config.yaml
num_hidden_layers: 12
hidden_size: 192
num_attention_heads: 6
num_key_value_heads: 6
head_dim: 32
intermediate_size: 960
vocab_size: 2048
hidden_act: "tanh_gelu"
norm: "layernorm"
norm_place: "pre"
norm_eps: 1e-06
positions: "learned"
qk_norm: true
attn_scale: 0.177
bias: "all"
tie_word_embeddings: true
parallel_block: false
init: "normal"
init_std_qkv: 0.0403
init_std_o: 0.00823
init_std_up: 0.0403
init_std_down: 0.00368
init_out_by_depth: true
optimizer: "adamw"
learning_rate: 0.00351
lr_mult_up: 1.38
beta1: 0.95
beta2: 0.95
lr_head: 0.00552
max_grad_norm: 1.0
warmup_steps: 406
schedule: "wsd"
decay_fraction: 0.298
decay_shape: "exp"
final_lr_fraction: 0.0
batch_tokens: [32768, 65536, 131072, 262144]
max_seq_len: 512
doc_mask: true
train_tokens: 248400000
max_steps: 2713
dataset: "wikipedia_en"
Each number is 128 + 32 x the weight over its row's rms, rounded and kept within 0 to 255. Layers, rows and columns count from 0. Numbers have three digits each. The size before them is the row's rms in percent of the matrix's.

# down: layer 2 MLP down (transposed), 960x192, rms 0.0736, rows 852-920, columns 0-95
# up: layer 2 MLP up, 960x192, rms 0.133, rows 853-921, columns 0-95
down852 084:161181109170100120136079116109071174144090127115149151073134099111127137086099120125121104102137140151099129151116147145124084103140173038165111116149114080119141099163113138113139095107151108121132108146113171112122132175126102144100169159139161099117220106064092137087136136036118088097
up853 095:080095092091149070129115167110113114089083123148181135081149119092101131112181162114095128150179120094053141175096179176149109190131163120160115118116142124149106180117129172103153120106121123143077097120144106131092153116174067127064104193204132139148091120112089169100130178117069112146
down853 091:099151157117116121211200096098092163144074077132179144124133125141088140157107175072090115117116122119126192186122165169120072122135136127125119145110154124166116082138126089139152023106092082129168149140142164132071138165145114141129166076114165171118152121086165186108103172138106156150
up854 086:074115074093131079125142177125114150121062091148153129070130115106104134108194132160108159130164131123095122174099160152162126180146193115182090126110137099145114182099129147096143115107109138138091131126140090148107156117171085102055088182181170129148089111127082173115107169102088109136
down854 076:144121083156155118123173136084142158109137105219162160163132118150167152134146152130066108122139082073109153134088099173153080144091124168117107098134129186186120159090168122146137132159076089120145170111101119182138081090146140114126138131112096123177106137079092154081119120143092177100
up855 096:098107088072180082160131148081132119098081129162146119075111139125087169080166154131106181132141138106077119128125174156173133186119183094142095114135142124131114198105130183115169121115134135133104093132157114121112146099169091148075099181188155120136097089113114187110101151133083079126
down855 088:104133092106103113150182112095127087108154065143118118122072195163160181174164083132186138151127189101109113172090159203087084127180142063152129115114167107178080092121085140116131120082105116143123168199167118087087207175191138178172159133126126164104160170128099130112112117127109171160
up856 091:088110072104161114158118193127132152102098123158177122058133092119084147116180164194113208116144138099072124183071156171152119180134164111155086155135144116133114166126118170123130128100148137157110123112145100140105146130180115123082108184191143141147115108141118191092118150103086095168
down856 094:121094090076120136156089118080148112124089041113135148089188096089085171102120118134134147167113165123092183109093188168142114177153118091093132107129118114158100143128141126098153081110143159127111068124173135156071130112144072144117134125126117129173122147138146135090118130161093070158
up857 145:143127116102108107138124159086121087138047160185159135089101159118116162148135116179142132125123062137148085194128114157118134151102160076151141106135137125133151118083147127116157077136159177176084113144070161097120143143162107151115123132176147141136103061174146134135145130109127092167
down857 174:168139178044142138105089153099151124127181114132135113111135127160134146111118162166150147106162146126189137166112159167079142171170122055117143101157102034127098120069145145164156128144117168125132111169140089075126130136161125130131132134133134099141201109136142113173160090106128086129
up858 103:109116053095175109148096144106129134086084113167163115071127106128094130100159159176123186140138103129073168172118136139160133198134195109174111114130134096167107145126153154097139131128138157143103109132148108150098167111210070107078123180182142143142079122111119184107105144085066091134
down858 102:127052150091139183152155108143118145135113108154175164123135082122087107164134124175063130118124110085117151124120152137143089136098169149096098136125114097147092118099098125100181102123142125154184099150130137163093113126117086120100100118115137126124137185138112165046117201111109155192
up859 098:081103088110160084149128161064129117121032135140160094079133128105096137075161162152108169134137090137078158228117168149161106175116183138174094119145152120137089151114151144071148137107143144190122097115153107120097171123173098126075113160164110115134108096104110205094101150123079100103
down859 080:189096120138157139107168148130144118198159130119170108059133142097182131114097185113123092058077087111186087211125151183159081142054158077191123137125160135086195076106112054088116125156136160147079113136101117078106104156107167138134105110163127125067173148133196114132149124107150142163
up860 086:090125090116161090163117159094144125086119113156167107078132086096113135089195139174130159132154128101094135149086168164191131176119206117148099114136148148114099166089132173079134109114135139135099092112132076128101138112168102113071122160180128144116096100104085171090111172134070102136
down860 072:160074155102110063165180131092104132121108141128134182138119102145088104117139153128124100155130159120066138093060074150148116176100162118162093180192097099152119105139172125116194075150136099161130132138175115108099163123099103170150141154115092189149149141112106167129124131110068190057
up861 102:103120078104181090123126166100121131096073092164178123089147100103119123074183130163091164141149124119096146189094172131150116189123220095159105134156188115126117170106143168074149130126138140146084094130129079162106165099164086127086122178179176140150096120133085200091084170108094090137
down861 084:079093142105144131158073120118140125113099135123188192143089059140097138126133165190096115126133069087143144084164161148143127140188154119102063094139176068147091148147085115187156115103126083200150153161132120132089165137171099148082109109192178138141133136134154194056126114166133182098
up862 115:143092114075124125176137078077163160140027136107132115146108128087089145143125121162059143146132125118022118180143117137091138165158150121145134123192092117109149111091151130117112135121107130144156075130181098077107127130129132134119144148166118124092142117141099143106125164103060143112
down862 140:140132182079112120155116106090202147108134119097103124172120125136150136142096112095109138140069123148138128140143100141096125124200155135134109084124133158113144157101140082133100101138131096165101122160118103084145080111169120127198147151173139113102157141143124130143163140141049175117
up863 089:082106068115153079153101157094091127080068105141182122084127124109097127079187160169112165147132146112091127182114176167170121174148195106163116125125147118157116172105144168089130134114139148147094087127137080129087139117192099133084117178193133113121102080137085180079111161125083087153
down863 077:139134100150170125113114104057153098116089152153178169129077107101121183163085190175119181120072094141121108093138195140142116135171141155123116168130105133109092139119158107144182166131120133174119133069151106160100126132118149125123087148214172140133118145126172174111086152141117145120
up864 101:101116069120177086155115149105107149107083152171155102091156101107117138102152138170125179127122121081070146172115170191174103148133185076163101142117122118156099182111110171095138151103142149151077100083138097137091161101183102119054115218173130126143104128131082190095108165077075118144
down864 094:127086131150125143133079165073131133196126143109141131068155080110086121148079098112129133173054122115140163131071115153135108115137143061102145142144096222132104061120181183050115142145108110120082105147107093117092119113163186122122040118177144121143105153104141192147140117139095178120
up865 095:079103084113141090127112146114140141092084154164176101088132134102096142132190143164102167162165120101103147137118141152157124194162233137177086108155127078123135206100134157099149135117140150134117115119139102131101178116189070113096098173144142126127096084115107182088118158108094098139
down865 083:137095113125166093142142105148116148133086088113175112121110137149112170179111134106174131146145123131082130133098139118112122100114181068165109104121152086161084103104149135089184097127179114149128063187146151164128167142172159106103113174139172099159124114081134184109123153108075130137
up866 097:065103108123200092126119139109123167083096085163140116080108070089103116093185134190117185107171104130072119160087147126157128163143207101171093122134145159136111151091162138098146147115122155127084099145158109147113140095217102135085107171155130091127104124131090159109098127111089095129
down866 083:111136153109208120153118154122050129117090115107125139082159081163059124105127195150080174089150104110128135128128136162179111178061135122062100091131103106161119149124133159173142125133113102136095064168171137118118089116132170149082121128159070128165139170121115170108109118180112178118
up867 096:082097083107135069117132175104142136123069128171165119077143102112090137079164143155117158156189125092078151152113158147151120188148201105183112094122127104148128210120138150092156132105125112128095118131160117151116149109160097115087100185175135146131079101142093183084080156111082085147
down867 074:103133066122150200169079102173083149120099134138146083094157151114110115125165100119158111136173138111150118127173120205133087128201158125164112131064139096132101109122081133178132098124106125102134128150087125126108165183093068169083151106114139141103170107078178182141180106088117137145
up868 107:097103077108177095165115163090115146073081098161163124045127107107090165113175113149117171137157110104107155155103159154196121184166196150229094124123144069147104151119131172106145120115138123133136105132115096126091178111190109124095096194161177140141091106140059175083115141113070088129
down868 083:138103068089167090126163141082051130085145129051081116112142173147096143151135067170136168093105132106080133106097184153196083139120147086143109136135128140102112143143099196132125173095188090140075146149139104144131114141146187123140069170110160142080127157126097144083162114198110109120
up869 096:090114070112159096125119129084133132127076110175174116069147121105083158123170128155091158171147119111117146168109151151155144169146194133166074106137095131167101189090100178119147136124132130139123107143122100156106171112157084125086099138173158152122077110105086167086106176097076100167
down869 084:129089099056105133116145167093113110104112114090169153126130104090144109152184151158153126191120110095128082113136137142098070133170172101073098107152147130116098101143133167148169075086207126059104135087112158157105125124127125138137121133179171138178099125079109190118169123150112168120
up870 102:068106111090134080172128159099121125116073141160174084078112131100078128100190143158104167139139100099109106127107161184153143175114181135152092116138115113157122178090127144099146100119144143142120104134155101162100175110167108122072135201197188131141094092169074181092092168087085125131
down870 117:108169049094089084134135122116155091146154108162172158138151161082121181184107145144139127154080110105097147104140172174126074166101143099146095162178144060142120169151159120122154121129133099077148146055192123129108114143109040126129114116133161133136138092123157174114115119114076151103
up871 105:098126073074118068138105181100147111104098128162168126074105121099113140118184145160098144100139143096078118183096167142129105179121166080172108137147110107138098156114160148102141118110144137165119104109122127141110157124180077142063108197165147137163082080103068187112082175095103128134
down871 100:116126118116134131130143158121128119139185138136183119140110102137110125203145169078069118167150119114062200138092100173153119153158155172126079107138173113144110153119112153157142130098123094114131139175082065142090111116073154141119125163168119137137095125112137174116118153132092184120
up872 094:081115075133178102145126170104112110111069106167161120064131115097090165102184146152120154158150117085091131143129150138163110181155201139156105103149132103102110174099125168104143139112136125157104121102133075145095184126186106106079110191179144131134087135111103180079108189084088109139
down872 069:139132119064140134183161091128138098158111166046061117070121155180138166109089161182140101110127115129069099153095169188144078104193158084107137185154123169161122111139088120129080118111133099160129126086130164100138135193116147136124108127130176090137143156086052098090172139142101136167
up873 108:115093086109143094170127157068137135086064134183152116052129137081103161103173139163109193142143112103107141180106177163157132184133194086176111128123142106164089157106141163087138119122130149139097111124133117144103146121162102118086105191171149146131087101110094203080115150092076076152
down873 105:151141114104115076170144091150133116097102088116104157130160116156101141156136133146137156176095127169141168158085144162121113162145135117156123052114141170116084090045208075134135073131130129086122088176152172142109147097163153139099126147108127108180121152117089141100165106130058130160
up874 096:122142123129155121137147115137192098119116090158183098128078096089099139161135144162116193151116115065109151130101124085130138107118159108152079090137159134133068164095134159142149086059159163128107129130137154159049125111137158030095123195182132122140134149121140159132111186092116136161
down874 115:097109096115132129106134133130114146111092181135057134130139142160122132112102120134098119090119133147125125157131152104149255142110091143130179147141102136145135076132147128136106159185118129162119070134100103123233142049138112107136138154072091102135119087128104073141125092112126140100
up875 099:090104042080109088134131122087127158113074108139157126085126099107070131113191150135113152150172137091092120176102177152160097205167178098162103101122137140145118170108131149124122121103155122171100117100171125145116187114163086108086096161152155127136111087129137155078092166099099106103
down875 078:075113170091135055135109092157152134138027073114146140118111138118128093097178165106161091130161158155082075209169163138116148108128157155127084082115111109199100157100076163155141122135147122206083123099193117145100115113132086136128082136105131090112167126100173105111114111137084099126
up876 098:073112084071158113179114153098134132107095115137168121057160101104084155092188118142095148146167088113052154154088165155169115174141180126139107124111114107136089160120147154091143105115115115137096080145109069132083194127202094103067103151184124173108072073117105176110132155148074097142
down876 069:064130124093125121106095186128145126099141103141098069126103157126085079110165193180068069114119135106140157138089181149086130131193077166125128123169137166152155122164065103098158073179113090160163088117186162151176126091093131112182158135069187171126115096125140158149183106103127143105
up877 109:115127039095136084170124123114128174097063116137177089113131099127109153111163145131115183134188106107091134169071109127150115177149172080135104130161139059212091130100131125087093141095165109116098117140122076140113166118147100106082136199181146122149101146155113163108100192060045117131
down877 147:110082120125103149107123086163064145091052133175116125098136066080164202107169168115100118088138133105082143111172102184149122172143140081155098165105122168031141101129130070116146122153111135124145142141103098165115150106114143164112140103138166179129136077142145095082087099086133140162
up878 091:078107078100140096133114152092100138101080126183170125092131089103079125094199131161113162136148139111093155133106154154152128176138182140153105101155174141130106176098146155120146125120135155153129107126117089122119194114177091118072122166190126114117083082116093186092096166114055071128
down878 077:087129090162134121164135122149180140157131083096144126076171164111122165135111113189142133124136066152059118158144204144180046152127121106104032084129088149184094135086069165158152091111195132160065120119171145142096107131140134142131099102104200154151096113097138225099156159146104158174
up879 109:111149101083130143107069159104162055128135081188150097129107083035053140148148120168140180166116144083082131116135104119121143147117150132151151147151144119070109158120178171134133148125142171154091047096133112164106135112159091110063052145170124116152093120127103125148103131114127119117
down879 117:072125107167124076127133082102158126075157109126098138165142067114130156143123160139161190160131128081120124156125096090117202151104065124170143154084133080107132101125080149114129121132112157116164142095120110131147118148183122155098172082104124118126111148131120059145097125152130126132
up880 120:081078127081110039153068142090178102156120119170137098111087107084109138135161162123130186155121152036020081137082142123141129151121123116147080111161144118153130141105163166124149141104180101155163099140142133148098147104135138104129031184128121096154077085171095151127122174122112142110
down880 142:107068112135150134112152143070135093114160159127080112156130143095170185152226103164183137143155106142157090081095138088158160161102074117140130148175085140193139158074114143147174126124164067175113127093166093153104077085171098145196148128126097103152145167154117100163122115159101184124
up881 091:104101071093150103169132159126125162093070119170188123070146111102097137082178150170109169166171100108089153179081152154164122165128187100154080120150126090134110176121132151115133116118158160152111105129139099130114159114163098124087103191185121148138101106112108184080108159122079099148
down881 066:131089155125120174109104163146125129167100119166122099122151149070058178163151152152106112099142117079141127149089103148136077145116109171016076163150082090201132089111111108139140154155189060084103113113107168147129074146112097125123118147117109128124104201130051147132145088154080166105
up882 089:086082092063168097142122172095109120099050147162150130084132091090085162080161139161077146147148127088061130167113162176162109177134172112161113126122115094115094164147126178052136133102141133124082110126160094152106154107197096140089105143158135135143081094124084201071078175141078097123
down882 087:082137149101054094118109162174091139133084048121142170081136130111122108164097134090130121197106181137142120139119145175041129136132134141167114078195125088159122142080077144095158140127134091156125196121098133119127171149181150137171092119125194147088131104144129145064170149180118144112
up883 098:101096100093154071120120173087135147120083126147166109061124114102089127096174139164100185164157110100078136182112170165155121203139206130163082133142072101107123162125116166101142141121138133127103108094144073123118160098178096113089100180179151158141080123132120175114100162093077107119
down883 078:091113120137120209075148142108108081130074191153160149088173171116115112091116124135141135159115105131089145116114125158123090158054134132131104086088108139127118114101100151147173132126144080146130121153108116130151140089090049143110120084150118102178118143120184138083138163092182179137
up884 102:087112072096156090138114146079154156098103116181192135067096121098105120080170196122099191129163087108076131157101142148192136203145171148176117129119132109139120155105125158071165117105142124125109091100170127154107158112171102104064112172175148132144103111105106165091110176108067115135
down884 091:118069150094106152120091126145093093075107149127112148089127183116142128089079122112114087077129109188169085107138127118171125108175132108040167153142145127157162132138090117139112101148152121149119128136093119136137093160112119133114154127122176181131157094164093056178121093141149116098
up885 095:090087074115160098159125150106140123109069117167158132060131113080101149082220120153113173153164140110097104174119138173173117177139182133168110122116129111132113180109122140076130123119122143141120114150151122135100150127172066103069095170187149118139085114116114162095113142109087102120
down885 065:103159131133135129143184101172105146059106145099094133115160102138129161141110125133185114161132105097110164206171179126160150103169132089081112070119129144172083094118097105077093168172100135137124064119153104148172135159133159136100095122154064124120110079196131077099108061138095070108
up886 094:073081061093159084149136162097123148114077105158164121086104101096088136109194173138101173138163128109077154156115170170187111204148178114165118089126125096122110177121112183097140128103135136143121097163134102134105165091163115117062099151167136131119111099129122186090108165098089101117
down886 064:087131187135073103105154114141091109102133134127161178158149184096144134157110102111115107144159165092072097098112185157166116136146145172163080159108139072099130142153101132171097138112123120119089104108188121124126120128064052123062071107154145142109175107073156123071163173181163114113
up887 101:080101082063150081160102145058132132124088138137147109071145106110093128108166131113084156145159088085085120181102180161151108165119162123155113137139111089168114157132124146081133124116136142149090093143115085161079177117155099129079127172155131145126079111112088174097107175100081108126
down887 093:102132124116128108206071131109127160169091082089128138069149154085063095150155156158100059161143130119161158152116167124160116129135140145130122155093058161129126136126126095190092163150097124160142129147100126197123136134102158115100110158101165108110166123124118095169131144112090165155
up888 092:081108060070161105145120166099132130076072096151191111056138124101098159097198149182102175142129097067110139158111145135149122195140202122151104122118121125152109180102118164104155125134111130134120113126150105145094163111168064148084098182163134109124101117150080134107107169114115083145
down888 079:067123142093133110144183125122133159134091187132109091123155122129104091156094113150071136194059102098131175136105183124156080154111158097144112098153106076183092170104097146089175119141165134152064096141183150118107179115150097118111078138174150116086095160155147109089157149140083119134
up889 103:095105089100156104146107112073136099117060097179149131090135101114101119094162150159091175152115090100082136175084187173133140180156189121162111110143137100182077140128126173109133137089131149141097126155148096134080169141184114109074096177164127118103095086119112182093109170099090110108
down889 095:122117159102135145110062133092067170118113125117099108146123075155133177128181183151115147110140124140058162158121160116122163111120100099158143132075113135033129157105133139103140086132134138118137113164140096124087175126084114108120138137145126140120157171097108132159121126107111104111
up890 090:095122077075152072142117146102126118096074118141170113083139130104078142101189136132107161160154096103080172167044160146166118176104164128151102100128153101156100175123142165129145138123142141137109122133162094122101147109188078099073117167163163137152093112146104182080120158107106074133
down890 092:153132092079088079151103174149095090116104111176134112138088069081133114143131141094135124167100118054122119125128155154139069114084137137160048166120123075070139126140108160106159093113132159056112187110141146108101147152114100154130095134149166238122108136098143183105090164115123092157
up891 101:097108093061161073146119142102138145078082111175157084089122121114098136077210123127103180127128114109110121148090162164139131177140209112176097145122136105158113158101141152094188112119128162126116114135132109122106187109171087106073139189153156133142088105108091183107129157075092096130
down891 104:137117065122109121102106154098140127126055119116095140069129095068123172173179192140128170164142120134115152111139149144166107181120166121179125093136074129155095131068125139091172141133147155140131134075194120141098162128147152138151155116170161188129095155197104163126128132139106076144
up892 090:072097067100180102145135164070178119110075141166158113099130100103075155110185161144113174146162112090105117152088163144159121185124184111179129124112135098143089172121128169078156123118150120151107091128156099115107199126190072140083127192187135114167092088133102178106122148113072110132
down892 073:184148161125104139105145130106155092111140143127107084158083090129096151155170092205135139156093141109204131074136118157108130115197137070141089141116070059104112174131070087149141092135144121087076148048117122123136142132083128102204134113108208133130168194105112145142121096176115123135
up893 086:072099073100155094141119158073120135096081107168149120072134130102103149086204135159089155158145140114085127191103158156181112202143162119161105123133131114142117197108127153097134132130132153160117105123158092135091163121187087124077101166192146161125109100122102170099104152111052097128
down893 065:095077121139120166143204087140100105152142188114133134147153086119119135166170123169070184181118110112096140106160123134167143074191115148151158127138107130129102102112150132105150118162170100166143099049129131160132113109183129129078121190096150140139175158085156104049081091161135130126
up894 125:119129110113102113152131138142154099170098136169136180108157050049088112151133053148148157138105090083114147164133090122107134125098136099136106124129143126091146140084149147130140129137133110169073103092153126134108229112178108131116093150141156108226077102176105127081142181085108169148
down894 122:097125124101123075115165119060216103090141094139079113198157166164105156167099186160172175142097094116186093144133106067121194139147092139083105154153116126177143118104142126171178151140154093151170111111109131126157088154149188122097100139083111131109154144148124071148142159149123085077
up895 096:067084070098175092126121145093124123067052106182160130076136115125078147123190157153082162182155113131067120141111174152172138183146207115176107147132148109166122158136156161091134127116132126154128094128163071131100154115190086099079112153159144138144075125116090193060103152145090064121
down895 083:120057084138117112089061148072098140197144132125088152119149198118149137141110124182079156064127100121065059128177178169172078144171109095121075159124099151156132152124112138112165093166154073131077141104128133163108138145084089114118085079106109146158099118107153150122101120156125171097
up896 142:142140093133116043178076124120124162163097072150152097082103093130153063152152139153120132206091117145118100223118125137121141166116134075135101102124141153143076151057107159150191113097121141146122132111116174189124150124180123117083050138134107163078094011139130158138125129113107113125
down896 181:128149109189110069129164136142162105144148102085096091135118153115169141181094119072148122079113121174144121149118138130196131033125126171057149197114136229106149068080191129182124117138158159115121159174117098161130107145132156138147139118158131108151081099183111116127114109131113126152
up897 097:119081093097142090150129161114099155148101106153163121094107115127105129067181138149118161144180114088059163156097150156156137159146196145179094127144122086123132169132166169089145151117128119149097136095177094153118188097172096125060074173153127138110049094150079207088100164093111139115
down897 102:193197168130101091114145118164105212208190154137097113153153112186089129135127115108144120136146107121088129142113069103072152099146115173075169122113105177096133070106133067193153073148080128128152160078130194158171104125101132101144142130100086171141102102133147123163146117115180153108
up898 090:064109079104175106132113150090134135128069115164158101079121100123052142099168158116086160143184103078062142133131144183172121185133200126185130149117111119125144190104146200113129129129133134136057090124140090107111171123175105133088117192172118120126094099103096165090081173119069114125
down898 080:141111098152115146168170090152163046168102089154135139173147101074114128167161081130102089108141171082101135121129133117128148116136117164089113133136136125170103145109112145137091101159196087170128126111166057189120094169087138136104087124097164115164117120171158114119149125159176196156
up899 101:066096077081147074133124098082119128107057126143189117045137142086108110119191176122083154138159048108089123161114156146185106162127181142194117112140118107168141154112129172128157134086145117128080111125169100169104155108167104134073122174132134127117060091116102186118114162113104144128
down899 094:120087083120144102149137075172074124160147125151136145100096205101169115135149134117138144109124098108142133114157177125092146111105190154171119029100052091124099092082154158145141117128063088097100101191114176134123145150129120139141114142148149092149108174170125175101145099125129100133
up900 092:079112061082136072147157181106124152103071122130190121059127103113090147106179133153112177123177105107066171155101157157164127181118195109179086139134140106137103165115142133083126122123118158154104117140118090131106136109176102142090104192177128100152117092131086161100099156114080105118
down900 084:097105162091137094124130121120088075123112127169088129021157072148116118095135160172056118138133106109081151102121180170101099165128134041138090081106138125148137154117146098125158125193128120101087117113106128112153148154143138114153117114113214089172100135149146122104098138173141205086
up901 094:092105112110150066168129140100127127087093121152162077091102095071085131119183161147123159101186099101117140142079135136156113195185166137154104116113154090157095169138149173120146132119134120164135131121155099148093142121172087114070094188170132124117084083124077211114108182106085105120
down901 117:134105111070093139127128123126151108113154052062143115119154087127128146125137123077134145139100108095045114173178160162155130177148131121173107080113082117108117184066102115135175149153158135086180148153145150139086118132162132157125130170132173153128175131083107148083158162111084104120
up902 097:073102072084157076119112185096141113089064149135164109069106112101085149117181132161104194168159077111082140156106171139152130189148179112156115134117143101171114192126139161093176138116178182148108096118149105146096167104187114133064082169154147142130077104108105174097109154096081093132
down902 108:112075137120144099131090162112123119139084095126130149112130049139136184131120153142144140118165138117093122169103155136155093198091117122126135130149127100153119148107126136148123102133116115151096124151112179102109142158165167148095127119119214082132132069153142117103149081146139120150
up903 106:103105081131170127150145172102155144090081129181154127079098122112118162099163154169103166142154116118102141172086179159174120164113205079196086127113125076147119160123141169058143111113152132117136111149115100118095157126189079140093124171162150155172092123113061171070087133090080093153
down903 093:050100160157135112153153147127130165128076134163124175126123104069151124122131159155082136158063091155109184130159167162119102123184179027122123111126136084125095134105140144100169167146151127104149115111186104159091145133207121146138137091177149121160172151134124119122088114192120191124
up904 096:101114103110150118135105115123149064137136093123172118093121105125080112149146190150127168197135140098137173114102106115105129148089134133155097115143130141164088165122180173117184069069129180129118136090111101138097184094125125093085092176173147118132093118130107125124108169092076168164
down904 100:085122143116096082119131137101093134143171104138091141107162131119174109131087154136186165117118179126137104085103153128128190101176078163104116166142057133110133137088165144138134132092127107123187134128134142146146108099151049115112119077098122148127114081123139090100106178173154157141
up905 104:092144072101127131121086100181132092134100135142171087129097069086056118154144155149152176151116150113134137102112141135141126130102169129179135092090129099154135165141145166108178124092159179123145130144123130161113169118152108095074113148151188154127098134167115134133125156091111131157
down905 108:120144130151133104147155143132212114081117135145135160181115119104125134150058143165173212113114142132123106119132159127117234050144112173167122144077146119085133093134131133117170109101118111148139138143094178083187169144123139159111123155128171137144152116102095050092136124113138101106
up906 089:083131085092153090166137170094156119104090111151160104090149110089071116107169172162117154147158121109090161161039154136145155198154162128168120096146177128139110142104145152101124132106140126151097112105151087143097125126158112093060116163156151106138071059120084167109135166132079092129
down906 098:097177106133080136162185067149120110101102124095155122181115101094150189132042103074154094094157141163129138143119148107114112114070127103166124135069112124147099123096112151093179127093109094116109197146204200132114131173086156125119180139135119122176190151186165114128117120112130094157
up907 098:109110087065147097118119182096142133106097143187164110097140119150066143099178129168117184148141098097112133140051140159165118178162173110169136139133106114134094166106132179086147168114125135179072081136149100169114163104161098128060105184160145138132101104134107180086091153126085093118
down907 074:193159130103126087138144152118113147148140127125116122184110159073110111117117142122173096131093148107133111121109187163125105069090158103070052126143124069098196108110093153142094114203141148132131125031109108161151080132161109110182116119087153117120076148094099134088122132107255139130
up908 060:109130121026116090161052190124097139146149095136129093068141118074117118166195183135118161156145159093060125160111148142138152136132139131157108112125125104145150120128127138085156130088100131106125111067118142114142128097137126119110085148129089149120079148118121155153122125137129158107
down908 084:163173110127108155136110173139132112133175135107182093135137181092148191120114159093183147170132137127072124064139085106072160169188074123081092103117131139073122126127150172094100105076130125089126113143127162141154067139071040125117093142134130130102155145124144125148116085143112089122
up909 095:060103083092134091110113157108131138090083116146161103050145086104064156111183129155125168154159129106088136152110150152170116175143192122148109097129125094133097189126143167102144112123158135124095124135153080139110159115188069130060120211190140136144087115117111166078105171089091107142
down909 071:148118116103117151161069130073129088162081087155167091098101163084146133205189161102148112134123103104158128109103158127147186109072152111140137095181116121156173127109103108131155080147182101165138079130077190128088188136127108111135129148108128109120122102155103145060110148102115124134
up910 099:099106076103149095153129173083126144092106101150140136091142106075081126106186179171117162132177137111074132161105156169167126195133178084178120110106155099127093155111134194083137118117130102145067137144142092125108156117172084116091102180151130131151099116107088184105114164105078083150
down910 083:137129146129103106121140111149146111120110123157169136142097099114149140116086149095131139165130133052073173115144147171121115151127139166162073156127143082188143147113120151188099099092112090085113157079169141129095083116097123136135126095165110142125110205086149190076136193170070132178
up911 098:076100057096150084146091158106147139095064123137157107067135109116087150091199150150093143122155123092082119198101176174161104170134170109170106116127130094123087162118133152097146124099142120159095141132095115136105174118171076147089111168191152146148115135138078191091104144072074109138
down911 088:130108098134081146160109157181147135124090132063129173145116124184058111154089123112116126084144126143085089136066192109150075168087105149123128145147122142151124095133101135169164157113178112147073176115152130119130134150051106167060114129120115139141122158059157178102084140163177133131
up912 093:111089100121155099140140179106123170121071093155132094099104087127104111124180128192104191145112097118114125167105130149177134161092173090155118149130159146145121172098137150114137134104127188109111113124119104119101133094157099091087124187145157130148081135117123181125109152109108095162
down912 122:116157067113122086146116119118146090136078071118189177105112102095152109166148151129103138176118114088129155156082196145129094156106155129143088048116093116141133160108095156132197098110135143152097140168197129156045142129201146093101099139135160136147171117146139212121141162157077127141
up913 096:094099090096137076152113143089134150101095110172185104058120108090097123112178161129104158146169092083108147141109177165162097179122164124164086137093132119121131183098163162112120117122146116158123125111130106145109161111176072147066083182182141159125068077145104183092103182111072107123
down913 081:099150120132138139159101100105153121105049114183172092080150117106090120101084182143181099156166153112078158106150141151121136186134121084133123104143151168207109190142130146142158118162138099120132081170176106162082173142067115121109123127121124157091163112154188170093089104095082137082
up914 093:068109083097142119158126175099091129094079106149174158076122119085103144120156173174114189144148123103091148189088178135179114184117184105194123126135133115145122134144154178098127122109127173138091121109152107143114169120175090123081096195175149137159088130108126185099100169121094101135
down914 078:106102151079127172189152145085133109150143107154130150139117173155130087135102147174139125158130137159129179103104081135147143160100190134171199122136171156124176125131178153144123151134153144100081043092178164198097100111052117143059149146166139079073115069109122118098120130102123194152
up915 103:068098090100170100155118181094125108113060134186165106052124130129106150128207135153099153162147117077075178176097167170144110189155170121172116126141156102122116156129112171092120127117129141160106086140136073155081182132167082145099110176152142139126088109099081176092106158139098111153
down915 101:108122077170102103132134152107120125108073127147147152106101139110094074172168118105126107130047045081105068206097157123162139078111163128156126155154121154138130122163092126116191143156198081147065115179233122138099152129145143124131078166178154149180114143186123151170096152091085126109
up916 096:072096087095164083153145155126123143116073116159169123088121075080102141108185140146094185153133129104077165164103136152164114194104197119172107120122132113106106170105124149095154119109123163126115093123123105115102172116175089144103096174192121168178100141136105162097097170122084105146
down916 077:098140140130140131117078114140084120093120100162177114130111150136110114154144144055134148086109094091100114124090170122163096120102102139160059157107141132162098144141100151104143058104160103152076131137158101121113160153093112143106064139169111166209113123156156158091140167109136143197
up917 102:104115098054164086136107155098101124120076110166171116090150106138082163086167164154106166118165124098075137149093153143146114195135209134176119117150134103129102196117129176088122144120173116172086090119117110149095159118189088116082107178159174141137098099105095202068113167126092111111
down917 094:151096157117110108105116084164099107114127114160176134148142128156093166121122189084128123140130126117088165075114087123140068142105141140126112108141126141152102113140125161216131098129120101106174131121172153124091123184093087147116136107134146154146160171070223119135179175164143228128
up918 119:118119108077170067118092141096169110131107142126154113094136104071129101127128145209129218160102101070079177139132119130154131150167146119182095098177133115134088133099120176165173120067133155175103117077133114150100192116161121106062093197209103162131104106128121118157056147088120121143
down918 119:103205158081079144087078103152134085101135122071109104163173126159174171165133083152153152129149092115150123154147101121063127122151068139111162095128090097063173140076084129068177130134122155162127072153125090156123117105110112113097160121115117145143176122111128069148077114188154131148
up919 096:091104071092176084145126161113121133108098121151181130047114070102104133117162145147112187169168117117099130203065163133125124176143197114173112098137167074173103165132172159075128094094160149151125134126141110139104148100178089109089120156154150145150088089128084169128095156087084082134
down919 111:160110154114181148109088083147169035121157108134143162167077151108162145182137118153146156139124105068099143111089106058156112119096142213151132140119142137142110085079112112147169115096128141122076110080149142169108128115096196097068143133157117092186147107125137096148107137094178142195
up920 106:117122042113132124121098123164147122141106149124155115108113080063083134163148129144130177166105135087164151131107128131138135127080164092181125111094124103201143142134150186144172123086140150173126138153086137123104214104133150104093119158143187153116079133144119137115076168079125152110
down920 122:136112096113121068126172152112198084127110176145091156176130128139084140083104124146157172138152151157112094132099140102120206088087099157142152140113094095151138104117142160144150124125125100161124110179096180065147133152167115147075121160071154110187148127108091098115158161142082110094
up921 092:101083071108153075127105159105113145089069123172146137063124083102089146090193169169104180142158133115100167157107165165162125188143194105141079103128154127125118180131138155117139115122145152134093117118148092139109163110181093124073113154191158136144084085110101176087105156108086071149